From a checkpoint of a small transformer trained on Wikipedia: vocabulary 13247, biases.
Each number is 128 + 24 x the weight over its row's rms, rounded and kept within 0 to 255. Layers, rows and columns count from 0. The size above them is the row's rms in percent of the matrix's.

# layer 2 MLP down (transposed), 128x64, rms 0.143, rows 49-83, columns 0-63
size [108  95  93 106  99 105  98  97 108  89  96 105  98 105 106 104  98  95 104  93 105 102  93 108 105  98 109 114  98 106 111  95 109 108 102]
[[140 138 162 167 142  90  73 120 132  91 133 116 103 143  76 123 140 149 127 126 129 114 146 147 147 122 180 123 126 160 116 103 146 144 155 161 151 108 108 171 133 161 113 125 173 110 157 133 164 146 121 151 112 154 140 151 155 168 156 142 122 137 133 147]
 [111 118 158  80 119 151 168 154 141 152 135 107  99 111 153 126 148 107 141 115 125 143 116 121  95 152 145 176 112  96 113 123 155  95 114 138 115 111 146 111 116 145 127 129 108 120 110 168  97 119 154  98  92  76 104 136 142 110  84 110 129 142 120  67]
 [122 116 106 145 114 155  79 111 102 160 121 130 137 106  86 126 100 121 128 101 177  83 135 172 130 145 153 133 153 148 169 160 126 116 124 134 103 166 149 124 109 129 150 117 100 120  79  98 118 100 134 135 147 140 158 157 128  70 128 138 128 109 112 152]
 [138 126 131 134 119 161  97 164  94 132 108 150 134 122 115 127 124 116 111 159 136 117 126  65 131  99 118 123 112 120 141 161 149 151 156 145 152 147 117 118 139 112 115 149 180 146 173 161 149 122  95 132 177 186 104 125 109 108 153 130 126 168 138 168]
 [150 121 151 106 149 108 117 135 124 190  96  83 144 138 126  99 135 151 128 125 116 148  86 122 123  99 110 144 182 159 117 130  94 123 123  99  97  99 143 165 113 128  95  94  97 142 139 164 102 154 157 132 123 133 137  98 114 160 118 137  77 132 127 117]
 [103 145 132 158 124 154 138  98  80 112 108 111 142 140 128  80 140 124 136 137 101 101 125 150 135 110 128 120  98 123 161 154 127 121 154 111 165  99 102 139 119 123 123 161 110 145 143  89 183 138 134 143 167 150 119 122 144 135 152 149  88 177  74 104]
 [ 76 130 125  83 124 177  97 165  98 159  88 160 112 117 137 131 102 147 139 142 147 159 113 129 144 143 141 101 111 123  80 169 122 155 111 125 125 155 101 101 113  84 145 157 138 124 109 150 141 117 181 118 110 123 103 151 117 142 146 107 117 117 142 143]
 [136 175 112 112 121 116 112 157 113 138 147 105 136 151 142 126 143 167 141 153 173 108 164 144 107 112 104 148 106 123 168 134 135 127 147 107 127 110 145 136 158 156 161 122  95 134 103 131  99 102 137 153 122  72 128  64  99 133  91 123 138 128 155  84]
 [172 148 113 108 115 101 127 128 135 135 132 148 115  73 131 136  86 136 111 166 145 167 117 150 137 156 130 141 128 125 156  85 146 117 175 171  91 125 148  99 142 124 152  78 108 154  77 109 106 129 142 102 110 111 146 124 121  96 125 103 139 114 137 104]
 [143 156 114 105 127 104 121 128 163 103 125 138 115 144 112 120 132 108 130 110 124 107 170  96 102 144 162 104  89 169 129  70 150 131 119 180 127 101 126 151 124 175 129 133 138  71 137 147 161 103 120  83 103 117 122 144 154 108 133 161 140 133 149 135]
 [141 129 114 133 136 165  90 143 134 138 134 132  92  87 140 135 104 133 149 173 153 101 178 127  91 125 112 144 146 177  94 149 113 142 149 119 137 129 163 158 146  98 113 141 150 117 115  72 132 100 107 151  99 135 150 101 147 145 131 119 155  78 130 111]
 [127 161 136 144 133  71  94 136 158 132 103 115 119 108 135 125 137 108 105  96 137 127 111 161 142 106 129  96 117 108 105 167 138  90 107 103  98 137  92 111 144 158 107  99 178 138 172 152 103 159 141 125 138 146 134 127 101 126 109 113 144  77 163 150]
 [103 145 159 143 115 182 121 157 138 154 129 110 112 104 169 162 141 152 142  98 112 133 134 150 145 128 162 115 108 128 139 135 168 106 127  96 135 127 144  81 129 107 117 149 125 116 114 117 151 130  92 116 118 134 104 163 172 160 208 139 116 114 140 146]
 [134  75 120 114 149 104 143 147 145 120 105 187 154 134 103 157  87 157 111 120 151 121 104 131 111 148 121 113 105 108 145  98 123 105 121 134 132 157 122  89 136  78 133 128  96  87 128 153  99 154 177 144 126 121 102 147  96 145 130 175 123 114 106 123]
 [153 148 128 122 102 128 132 133 114 110 102 153 100 137 115  63 122 142 148 123  97  96 107 153 116 139 108 106  92 123 172 121 137 136 164 160 110  62 131 104 140 150 109 145 132 113 151 144  86 147 114 130  98 132 116 181 154 123 137 112  77 133 121 128]
 [125 162 105 105 135 137 159 145 120 161 166 104 103 126 178 105 137 163 149 123 159 127 133 131 150 177  96 110 100 113 115 107 104 121 109  78 128 109 171 103 136 161 140 150 141 131 103 131 106 106 125 171 132 102 110 149 130 107 118  77 105  97 127 134]
 [123 101 158 133 102 157 129  96 163 131 108 131 154 116  96 128 127 123 132 131 121 118  90 110 158 184 160 170 161 125 108 103 122 102 142 157 123 131  95 166 133 160 134 165 141  81 116 127 132 107 117 149  75 168 150 120 127 140 107 132 113  93 145 107]
 [133 144 100 168 196 122 120 136 146  99 112 146 120 114 135 133 145  86 152 141 111 128  82 136 138  91 116  98 141 143 136  85 160 119 126 157 158 154 120 119 135 136  95 141 102 123 128 162 173 163 134 118  85 133 110 136 158 122 146 136 103 104 149 167]
 [152 123 178 172 141 125 119 103 117  81 124 116 153 133 126 138 130  87  63 136 121 132 126 112 127 129 138 152 144 119 140 132 143 143 108 147 124 116 104 144 108 133 101 110 161  93 127 122 168 140 111 117 146 105 152  90 145 205 117 141 138 149 173 142]
 [142 101  86 154 147 126 145 129  82 113  89  92 173 133 138 108 153 154 157 133 111 138  95 126 119 132 139 129 159 102 150 152 102 124 170 122 165 136 108 111 139 116 140 117 113 141 104  67 109 117 125 109 144 168 169 105 148 134 107 102 107 168 119 114]
 [128 120 117 166 119 106 111 116 138 140 101 172  91  84 129 130 174 119 142 116 124 132 141 148 143 124 131  95 159 148 108 138  98 170 114 174 131 112 163 158 146 118 143 143 187 103 157 120 151 143 122 140 157 128 103 110 180 146 136 130 148 163 155 136]
 [147 141 170 144 114 140 118 162 172 126 140 113 166  86 116 136 110 145 123 112 151 169 156 111 105 117 134 103 168 167 163 137 119 159 102 141 179 131 103 168 144 144 116  99 113 139 157 150 143  95 122  80 145 151 131 154 117 115 156 131 134 150 149 124]
 [166 160 161 101 188 115 151 153 155 116 121  97  84 126 123 125 126  99 111 153  91 120  68 122  93 111 128 114  94 154 134  90 138 122 109 114 135  88 119 151 141 132 139 113 114 114 147 158 155 155 119 140 160  77 119 121 144 123 136 135 144 143 134 114]
 [137 124 151 136 126 121 132 121 154 134 121  73 145 127 106 171 152 132  78  99 141 122 146 154 130 125 136 102 186 160 147 134 131 137 140 153 131 139 135 138 105 103 147 123 141 155 100  96 120 136 139 163 143 103 109 150 106 176  76 105 155 123  70 111]
 [113  92 106 104 115 130  84 116 134 114 100 163 116 123 130 103 136 125 121 100 169 150 190 135 105 107 135 126 124 174 166 114 122 149 110 165 160 114 143 147 134 144 171 133 143  75 116 141 137 135 117 125 138 130 185 140 160 162 150 142 128 119 136  94]
 [ 92  96 116 149 115 138 131 141 125 129 147 153 150 152  93 101 105 118 154 132 171 152 164 135 128 137 119 125 117  80 142 136 153  85 124 133 136 120 132 150 164 184 118 156 131 155  80  68 106 111 144 120 106 105 167 133 148 122 133 136 143 142 149 164]
 [111 123 128 124 140 151 133 110 145 134 106 156 134 160 135 125 124 132 181 106 154 152 136 139 104  98 106 109 133 146 166 115 173 139 171 107 141 115 155 124 118 174 105 105 113 137 130 145 184 152 146 138 156 121 149 100 130 147 145 161 193 156 101 153]
 [145 151 153 137 101 129  93 119 139  53 165 105 144  97 111 113 122 154 120 165 160  96 120 121  93 118 145 156 126 104 144 120 163 158 132 146 120  93 142 116 156 108 147  85 167 171 151 140 132 114 100 132 105 150 133 149 138 152 141 126 132 154 111 149]
 [137 112 130 119 180 130 170 126 144  95 133  61 162 122  95 131 164 123 118 142 119 134 114 136 106 103 134 140 113 136 131 161 111 156 146 130 138 141 128 141 125 136 100 173  96 112 174 137 138 130 165 138 175 138 109 121 113 114 156  87  71 110 113 129]
 [ 96 102 133 111 140 126 142 113 107 122 115 104  95 104 104 113  76  77 138 152 127 120 101 124 168 157 169 133 134 145 109 162 113 134 103 124 140 113 135 151 155  71 142 151 131 130 141 150 145  78 115 182 156 136 148 127 111 105 139 122 111  95 103 147]
 [133 144 131  97 115  77 147 129 151 149 161 170 162 109 144 123 108 102 112 154  60 119  81 114  99  83 119 125  93 101 131 146 128 115 144 122 120 153 127 136 114 128 130 162 135 120 119 124 118 118 155 113 135 107 118  95 147 136  92 141 163  69 109 135]
 [143  78 109 128 132  89 160 138  87 152 144 122 130 115 162  78 106 160 117 137 121 146 121 109 115 104 111 124  93 134 139 117 114 146 177 142 157 110 144 105 155 156 115 131 129 158 155 131 109 107 154 163 177 134 111 126  93 134 117 113 130 101 188 129]
 [137 134 119 107 110 111 144 191 106 128 124 126 109 112 154 183 149 163 145 138 121 136 115 120  93 157 110 118 125 100 115 157 115 151 134 104 180 130  98 115  86 138 118 167 164 145 162  96 145 150 112 167 155 100  89 107 125 122  99 142 127 137 140 146]
 [145 121 171 150  76 102 123 123 138 140 119 121 122 145 111 122  84  91 156 149 146 138 149 148 123 126 131  97 151 109 149 156 158 132 146 116 103 146 150 105  93 125 128 154 145 108 121 105  79 135  82  97 174 151 153 197 138 125 121 143 115 126 114 124]
 [ 75 136 122 141 118 188  94 139 112 112 106 140 133 116 103  98 101 131 197 151 137 192 105 137 105 148 114  72 108 106 108 134 123 116 126 152 155 126 145 141 128 131 130 117 107 112 118 132 115 132 139 138 122  76 121 155 115 108 111 114 132 134  88 126]]
# layer 2 MLP gate, 128x64, rms 0.217, rows 50-84, columns 0-63
size [ 95 100 105 101 109  90 105 104  96 103 101 104 100  96 110 105  97 111  99  98 111  95 102 100 106  97 106  98  95  98 104  99  97 107  91]
[[ 97 132 144 153 133 112 109 119 183 146 134 109 129 176  98 143 164 111 130 112  85 119 116 129 126 129 125 113 124 133 124 129 149 156 157 131 144 135 102  96 137  75 106 142 107 189 111 135 177 126 112 153 114 152 121  83  85 139 115 108 131  92  99 125]
 [130 114 161 148 102 148 103 105  73 135 114  82  95 139 149 163 116 129  93 147 137  92 125 119 137 104 154 168 145 124 152  88 137 151 125 110 144 112 125 115  97 150 168 137 119 138 126 149 126 144  88  83 118 120 140 113 169  90 157 145 141  95 107 117]
 [112 108  89 158 137 146 182 127 142  81 160 124 119 144 132 123 112 103 161  97  95 122 109 151 128  79 120 123 152 137 116 117 135  87 136 121 127 148 122 153  93 118 109 116 126 116 144  93 124 165 113 143  95 117 120 154 169  91 136 117 122  60 133 142]
 [106 133 169 109 142 129 102 125 120 202 111 136 138 150 152 122 151 101  98 144 111 116 121 126 105  82 110 131 114 152 105  91  81 112 139 124 149  89 132 129 137 144 107 134 119 131  97  98 182 132 135 139 140 137 136 100 143 165 183 128  97 107 145 129]
 [116 170 102 160 146 147 165 154 134 134  91 118 164 171 111 120 113 127 106 126 123 147 117  78 140 116 159 156 132 121 131 115 117  81 133 126 103  92 119 143 123 109 112 130 123 142 156  91  89 136 149 126 145 143 114 174 150 123 177 190 140 128 141 124]
 [ 72 110 134 149 118  83  90 110 119 108  87 118 112 110 143 135 133 145 115 128  94 129 117 130 162 131 107 163 151 109  85 104 121 107 118 188 155 123 130 125 115 157 132 145 154 162 144 125 153 151 155 102 123 137 113 178 132 176 140 152 115 110 106 113]
 [171 116 160 115  80 131 111 104 120 118 105 110 116 128 179 131 130 130 126 152 102 144 152  87  72 176 116 111 116 129 131 116 104  86 131 142 153 128 140 130 124 137 128 133 104 140 121  98 129 107 102 126 112 181 119 157 170 126 158  77 126 111 101 142]
 [168 128 107 133 128  65 118 137 162 136 130 141  82 100  98 124  73 157 131 151 111 171 103 118  89 139 113 138 123 143  99 106 122 160 144 205 116 141 122  98 163 142 131 120 103 151 113 155 128 127 142 110 120 145 117 140 100 138 105 121 119 126 133 124]
 [155 147 166 124  95 177 106 108 132 130 119 128 134 117 114 167 122 144 114 112 144  96 143 131 166  78  91 138 104  86 122 118 167 183 133 114  95 139 185 148  91 158 151 135 150 139 110 141 116 145 134 145 126 105 144 125 128 152 109  92 139 111 127 129]
 [154 148 130 110 123 143 110 155 184 152 133 143  94 111 111 109 134  69 161 155  76  99 155 129  75 125 119 147 149 125 102 138 142 115 139 130 150 116 108 128 149 118 120 127 144 100 138  87 154 140 126 122  94 134 168 111 119 147 136 140 190 103 134 129]
 [123 165 170 141  91 165  78 114 135 163 137  97 159 123 114 155 140 115 100 107 126 126 113 102 123 118 162 174 113 119 110 141 157 107  93 120 109 132 120 121  97 168 102 106 155 154 150 166 143 156 139 153 144 124 132  81  98 106 146 112 145 138 148 127]
 [121 126 120 109 117 144 145 143 152 171 124 112 175 119 132 151 136 163 124 143 124 124 185 170 157 163 159 128 173 128 160 134 120 136  99 134 177 115 160 129 141 167 108 146 103 130  96 106 149 116 148 132 122 164 132  95 104 111 129  95  98 130 106 164]
 [104 155 112 144 155 167 113 116 110 127 137 144  83 117 141 124 119 117 135 126 123 129 115 160 127 107  70 160 166 116 138 118  99 171 123  84 162 168 182 115 151 135 155 151 105 157 144  93 143  83 129 106 107 120 151 116 121 120 121  93 141 151 126 115]
 [150 123 138 132 138 119 122  89 107 144 124 149 158 147 191 163 145 148 103 130 137 126 165  88 125 115 152 141 110 138 131  95  96 108 113 134 138 170 124 170 125 106 129 110 157 149 128 145 143  97 140 119 179 109 114  77 108 105  80 143 148 140 121 164]
 [128  91 108  98 148 152 169 134 125 147 188 143 148 121 155  96 120 116 152 116 125 120 166 110 133 138  95  93 131 145 127 128 159  87 117 105 106 177 142 113 147 121 117 151 133 116 106 100 113 136 180 131 137 111 117 146 193 101 126 120 162 106 124 133]
 [149 162 120 129 146 120 125 125  76 122 124 124  90 128 142 123  67 180 104 158 147 163 144 111  89 118 128 132 143  85 164 111 142 107 124 111  88 145 157 122 114  69 129 109 112 138 122 129  90 146 164 126 153 132 100 157 130 107 132 122 148 147 133 113]
 [157 122 139 182 145 138 118 163 133 181 134 144 121 121  93 108 168 124 158  95 120  99 131 159 160 128 167  78 126 113 158 106 139 122 133 141 149 190 131 114 106 155 172 158 112 124 144 109 120 138 151 114 117 133 108 128 157 100 144 109 148 115 147 123]
 [152 136 107 105 140  87 118 127 170 141 136 149 108 143 122 142 164 178 192 105 101 135 132 107 122 120  90  91 104 111  93 100 132 111 126 134 140 119 145  98 117 107 166 149 112 132 145 117 113 116 113  96  96 170  98 173 139 144 129 106 138  90 125 137]
 [ 94 108 116 155  83  99  99 132 128 120 138 163 141 119 125 177 138 108 112 130 160 169 148 165 146 150 162 154 157 130 104 165 134 141 148 162 118 142 124 103 106  76  88 108 128 102 106 106 113 114 149 144  92 121 134  91 165 115 152 137 129 127 134 140]
 [158 127 144 118 137  98 117 158  77 117 131  83 142 179 132 135 117 130  83 151 137 136 140 114 119 109 118 137 109 119 150  49 163 107 127 102 134 111  98  92 121  96 126 121 111 118  98 129 127 146 139 140  98 116 146 154 156 118 135 137 110  68 126 116]
 [157 101 108 108 153 112 132 128  97 113 136  85  91 126 115 102 159 111 147 131  96 132 104 135 139 126  98 145 136 144 119 134 161 106 158 144  91 131 162 117 118 120 104 152 124 141 107 115  82 147 116 186 125 100 122  71 152 127  75 115 128 141  87 109]
 [118 160 119 112 158 113 151 158 150 139 104 120 116 101 175 124 132 148 106 168 132 186 120 118 142 152 139 106 144 121 109 125 105 126 142 116 125 111 103 127  77 141  97 110 145  89 142 137 147 130 180 103 169  98 119 158 122  72 103 126 149 101 121 113]
 [167 133 139 121 139 122 135 149 111 169  74 113 125 153 120 132 144  83 145 109 147 128 175 135 122  90 143 110  89 111 173 138 123 122 119 117 125 120  88 148 117  93  97 147 142 169 131 109 137 103 142 132 131 125 140 193 135 128 167 144 147  84 129 106]
 [167 114 149 161 105 133 158 122 109 127 140 140 165  86 112 148 121 165 130 137 102 145 114 155 131 135 133 120 128 136 138 186 120 127 161  99  83 131 119 144 157  86 167 148 134  99 141 130 104 132 162 146 107 118  99 169 107 129  77 138 133 103 129 170]
 [155 188 160 103 151 133 112  72 169 100  98 124  92 108 115 112 151 115 110 106 128  83 107  68 118 148 128 105 147 170 125 125 139 152 145 101 177 129 111 137 130 123 113 141 131 139 115 118 133  80 110 137 109 131 118 122 129 138 131 136 103 109 128  96]
 [137 113 113 116 106 116 119  87 147 130 154 136 156 123 127 108  90 148 121 124 162 122  88 136 135 116 158 102 116 116 139  89 126 127 160 122 140 120 134 169  78 181 113 102  77 168 129 118 148 117 107 139 111 133 147 132 144 110 152 147  90 106  94  73]
 [128 145 119 138 104 125 133 122  99 168  85 134 159 129 156 118 121 120 163 152 137 130 152 128 181 196 161 151 135 104 112 148 130 127 128  97 102 107 113 103 136 121 120 109 126 108 144 128 146 138 159 102 128 111 115  48 123 111 171 152 139 156 123 135]
 [146 140 115 144 122 145 134 166 102 147  98 162 133 133 156 126 140 142 170 129 146 133 145 101 161  91 111 139  85 131 149 128 138 143 161 188 140 157  76 155 131  81 164  96 141 124 161 153 127 153 140 126 141 104 161 135 104 129 129 147 135 159 122  96]
 [131 139 125 133 124 131 106 155  92 109 139 109  92 116  69  96 118 154 135 133 122  70 103  96 126 110 129 110 125 157 152 175  98 171 101 129 135 158 122 126 143 116 158 158 122 177 106 128 121 101  89 118 114 142 140 154 105 132 125 126 106 154 110  84]
 [119 115 127 118 134  78 116 111 120 160 132 146 165 134 107 183 108 115 122 114  62 116 113 109 115 110 122 128 113 136 143 126 145 102 129 140 153 112 138 160 106 131 158 130 143 146  91 103 124 130 116 112 110 128 159 109 155 137 139 140 159  61  61 115]
 [138 147 121 137 140 136  86 102  91 132  91 167 117 109 124 139 174 119  92 101 158 161 151 117 139 131 120 137 152 130 140 160 122 101  77 136 125 124 104 172  87 138 142 131 166 107  92 125 134 151 155 135 143 136 147 146 111 144 167  91 137 100  83 128]
 [ 83  90 125 155 122 133 126 139 146 141 122 182 155 136 115  99 118 125 137 118 170 119 142 151 156 142 147 156 119 161 149 123  89 125 136  90  67 173 106 161 105 131 137 116 117 109 130 140 121 151 141 130 117 147 148  71 163 138 126 106 124 155 139  95]
 [136 126 140 115 133 139 122 107 145 170 154 128 138 104 109 138 105 107 139  99 152  91 114 124  87 119 147 180 143 116 105 126 148 119 118 115 131 150 129 117 191 143 160 139  95 100  89 120 145  72  98 155 124 140 116 127 122 153  61 142 149 136 148 111]
 [105  88  88 162 166 121 161  98 113 128 114 146 105 132 140 114 156 105 143 111 118 109 157 111 150 119  99 101 176 113 109 154 118 122 125 144 115 111 117 130 122 171 134 133 107 148  98 172 192 113 159 114 163 129 117 123  92 115 140 169 152 132 136 149]
 [124 171 117 145 102 117  91 153 124  87 109 124 112 162 105 156 143 140 152 137  83 104 163 121 124  96 150 147 168 144 142 111 138 125 108 176 121 138 131 140 125  84 123 135 131 105 163 120 187 126 129 133  88 140 172 118 143 169 137 138 160 115 133 144]]
# layer 2 MLP up, 128x64, rms 0.225, rows 50-84, columns 0-63
size [ 94  97  97  97 110  93 106 107  85  91 102  93 101 107 112  83  92  98  91  97 101  91 100  99 105 112 106  87 105  95 104 108 104 104  95]
[[ 88 158 125 129 126 128 107 116 114  88 124 132 130 179 147 119 119 109 137 144 102 126 115 157 111 137 133  84 121 155 174 139 108 109 114 155 148 139  89 104 142  92 122 158  86 166 124  91 131 143  72 129 116 135 137  88 123 121 161 143 117 116  95 172]
 [135 119 149 126 117 116 125 148 165 150 136 135 116 131 173 131 108 158 149 104  98 225 136 153 118 126  87  87 118  98 119 147 110 117 124 115 121 164 140 151 121 126 125 149 120 121 112 181  92 140 151 123 138 151 102 155 131 127 130 105  94 157 108 115]
 [156 157 155 111 144 135 120 120 136  84 140 153 107 129 143 101 134  96 133  80 153 166 106 127 124 110 130 125 145 163 124  70 127 106 113 112 152  75  91 156 140 171  80 133 123  91 130 131 137 133 141  78 138 138 109  99  94 133 118 146 121 108 131 133]
 [134 159 104 115 105 166 129 131 130  99 137 160 105 139 125 112 123  99 147 118 110  93 157 121 100 159  76 111  84 134 165 127 157 118  94 130 129 169 129 114 171 113 151 135 115 134 153 121 134 106 107 121 121 102 129 142 122 110 165 145 207 117 114 142]
 [135  93  96 104 115  92  71 140 137 136 146 122 120  85 125 145 144 126 117 114 185 116  99 128 121 133 162 134 122 112  82  91 119 153 102 134 132 156  99 145 110 115 139 138 144 113 145 157 153 146 145 125 119 114 114 126 133 112 166 123 115 134 209 149]
 [150 118 157 137 109  93 112  71 166  98 145  85 123 142 129 140 159 104  91 116 116 101 107 134 127 119 134 138 148 141 140 122 149 126 160 135 156 114 152 100 137 167  98  77 122 109 144  91 153 146 113 170 121 113 139  81 133 111 105 163 147 142  98 131]
 [143  85 102 147 160 149 142 125 150 135 148 147 177  74 140 150 105 116 101 119 109 140 121 112 146  91 137  99 139 127 103 129 128 125 150 194  85 168 100 142  88 114 147 114 150 110 146 137 161 141 172 130 118 128 144 156 144 111 113 112 145 135 132 149]
 [120 126 112 131  91 138 144 122 161 117 161 147 115 134 116 123 101  77 150 117 143 135 109 113  94 140  97 119 138 165  63 113 109 169 124 110 114 123 102  99 152 157 122 125 156 105 138 135 159 125 136 143 102 126  82 183 108 129 143 109  93 174 114 123]
 [105 121 185 150 150 176 118 131 129 125 121 127 136  74 137 154 148 132  86 111 144 116 155 117 129  88 128 158 123 105 133 148 140 176 145 105 111 168 132 116  94  76 110 122 147 131 119 146 108 150 143 170 142  89 129 141 134 157 130 112 138 130  88 156]
 [ 84 107 135  91 152 110 152 137 142 157  98 150 155 107 119 108 101  97 121 152 126 119 139 137 130 140 125 130 139 154 119 179 166 145 160 117 132  91 147 106 158 132 135  98 147 143 113 139 108 147 147 162 149 129  85 134  96 115  79 157 100 186 141 136]
 [107 120 123 105 176 132 157 150 123 118 149 134 146 129 121  76 100 128 133 183 154 121 145 129 102 108  91 122 122 139 185 161 138 133 124 106 142 164 108 157 135 133 137  64 121 127 120 110 100 156 113 141 154  95 117 127 157 157 106  88 126  96 128 121]
 [148 124  96 123  99 180 150 119 176 155 103 135 137 161 136 125  77 141 164 128 106 138 128 164 181 109 147 101 126 114 153 129 140 129 121 126 124 104 165 151 120  98 100  96 124 107 141 122 140 170 146 126 136 138 140 114 120 180  83 131 102 105 104 128]
 [161 121 153 138 147 103 135  86 120 145 131 119 163 116 129 132 115 143 124 107 149 166 164 116 136 168 181 137 125  97 126 152 127 118 130 116 126 104  93 104 148 114  97  89 108 142 149 153 120 183 180 123 120 152  89 109 150  98 164 125 152 102 140 147]
 [108 111 103  83 177 113 153 143  86 110 140 142 183 136 134 152 134 115 127 134 132 155 173 143 124  85 111 135 123 104 172 135 140  89 140 169 130 165 153 118 166 129 106 120 148 150 111 128 141 106 141 108 154 134 141  86 102  99  96 136 142 133 110 142]
 [135 111 140 100 123 135 118 138 121 142 152 137 100 130  90 135 150 126 143  99 120 139 128  72 100 153  94 100 133 139 136 106 157  90 101 135 134 138 148 104 115 109 135 115 141 129 118 137 152 122 172 211 146 117 118 154 166 127  91 116 154  68 129 137]
 [163 113 116  96 163 130 128 111  89 158 125 106 131  78 149 125 135 165 130 124 137 204 139 143 145 167 158 140 146  88 118 110 152 113 155 140  78  96 105 156 147 132 102 113 148 100 110 150 169 131 121 101 101 125 149 128 128 126 124 132 141 135 131 144]
 [124 154 171 124 147 155 144  99  92 121 142 135 153 111 157 121  89 120 114 101 150 139 163 111 136 144 148 101 144 136 152 125 106  84 113 144 151 117 126 119 125 143 155 161 160 139 128 105 146  85 189  98 149 170 141 147  88 151 106 155 156 136 147 140]
 [133 146 104 103  81  98 101 129 112 148  80 106  97 109 136 144 126 176 133 110 115 102 123  78 138 159 131 131 130 143 139 134 103 150 139 126 135  86 113 145 154 134 128 130 135 171 132 135 143 167 105 170 101 142 125 109 107 150 153 158  99  70 106 143]
 [144 126 145 120 113 162 148 114 138 156 144 135  80 114  85  96 151 123 127 121 150  89 155 155 141 104 104 177  95 140 103  88 162 119  97 102 101 142 121 165 148 147 101 145 146 115 166 152 180 123 121 144 122 110 110 116 153 100 112 106 113 111 139 117]
 [135 144  88 110 166 102  98 146 142 110 119 134 124 140  89 182 144 182 131 114 142 102 116  96 104 105  95 129 120 147 111 108 110 141 135 138 147 126  82 156 126 136 167 126 107 120 124 114 155 140  91 109 113 184 142 136 107 142 114  91 109  94  93 133]
 [131 136 119 119 140 123 107  88 108 127 134 112 101 121  98 127 109 135 150 120 122  77 131 148 129 126 108 140 127  93 109 171 142 138 166 179 103  96 169 150 128 135 145 148 182 159 138 142 175 133 100 164 167 147 143 127  94 119 148 147 103 107 130 166]
 [141 156 120 120  89 121 123 136 107 161 139 165 156  92 144  92 112 139 129 143 162 170 156 145 144 142 121 120  70 105 142 109 138 172 165  77 164 148 107 113 119 137 117 137 130 113  99 153 155 115 134 112 129 140 132 132 144 109  78 135 143 139 129 178]
 [140 130 159 100 108 147 143 159 138 147 128 105 118  95 123 110 182  94 118 165 138 100 110 143 148 129 138 131  92  97 115 119 122 136  90 100 117 113 137 115 146 119  89 149 190 143 192 115 115 109 145 133 131 101 113 106 174 113 168 133 122 149 145 133]
 [139 156 158 148 155 110 121 114 131  93 104  87 131 153 127 126  93 116 124 158  97 135 103 185 128 158 102 138 145 114 119 125  91 155 127 160 118 101 128 131 113 109 134 113 102 124  68 111 109  82 114 107  96  98  94 120 142 168 138 105 122 111  89 120]
 [156 159 123 150  98 109 140 126 146 105  98 107 145 111 122 145 118 152 116 139 113 160 117 101 116 140 118 146 134 168 160 100 120 156  93  82 109 106 116  85 148 103 144 136 125 130 115 103 189 133 119 150 121 190 135 134  94 128 155 165  97 136 156 111]
 [140 141 161 134  97 101 143 152 151 153 124 113 109 147 144 174 159 109 106 100  95 123 126 137 112 170  77 161 125 150 144  83 161 111 144 126  78 115 132 143 143 129  96 120 101 134  88 151  85 120 110 118 104 160 111 121 111 149 116 116 140 106  92 115]
 [130  94 118 155  96 151 124 119 173 144 126 139 128 113 160  83 132  92 113 157 156 170 116 128 109 100 101 108 123 140 121 110 126 135 145 142 130 138 153 120  78 148 109 131 134 116 119  89 144 169 116 104 169 124 130  81  89 169 154 138 127 111  88 155]
 [116 128 149 113 112  96 153  94 103 145 119 153 109  93 104 148 124 122 121 111 128 104 117  72  77 136 112 117 160 134 120 135 118  99  93 137 108  99  88 128 156 143 120  88 157 111 129 144 139 100  92 113 116 152 119 156  85 146  98 143 104 119 185 122]
 [165 124 128 110 103 148 147 149 153 142 126 118 138  81 132 158 146 124 102 121  98 122 123  80  82  86  91  72 115  87 112 122 117  79  93 143 155 131 145  93 127 112 110 146 138 112 134 124 155 138 139 101 153 177 152 111 140 130 120 141 149 114 114 129]
 [128 117 117 153 147 168 119 133 114 139 125 116 129 145  90  92 145 147 164  94 190 138 143 156 158 145 119 128 179 142 129 139 149 144 122 160 128 110 140 132 134 137 124  73 121 125 165 157 112 132 111 134 132 151  91 145  90 136 126 106 107 192 159 111]
 [ 98 153 161 131 121 156 150 121 136  86  83 141 139 141 120 149 147 154 195 133 130 108 133 128 171 140 129 113 152 122 140 176 136 132 141 109  90 117  78 127 140  80 138 121 118 146 132 165 148 145  97 179 127 146 123 123 131 117 125 165 146 150 146 152]
 [103  75 136 169 112  99 134  98 147 129 142 125 155 139 133 143 111 104  92 100 110 116  92 132 126 155 161 122 112 149 131 160 110 138 166  96 103 137 116 155 110 149 129  94  95 140 108 126  75 114 103 133 151 149 134  96 149 157 106 109  73 139 104 143]
 [141 131 146 144 139 145  88 116 130  96  91 125 152 183 126 126  87 106 130 132 123 144 169 152 106 139  96  90 120 132 113 105 153 103 124 136 167  88 134 148 107 147 106 164 114 143 101  95 141 105 165  94 162 116 119 156 104 142 124 134 141 134 116 183]
 [108 140  84 142  81 133 121  87  88 117 112 169 152 132 129 141 135 135 139 142 150 113 146 133 153 129  96 164 123 115 139 113 111 120 107 137 129  92 110 123  95 131 157 132 137 150 173 105 158  82 134 130  96 144 114 144 158 149 145 188 146  75 131 137]
 [130 113 117 170 121 129  97 174 139 121 103 132 105 150 115 106 176 128 128 150 110 150 130 131  96 166 144 149 144 162 159 105 127 106 109  88 119 110 172  96  98  89 182 175 124 107 166 131 110 133 143 132 145 146 113 147 127 104 121 126 133 129 111  91]]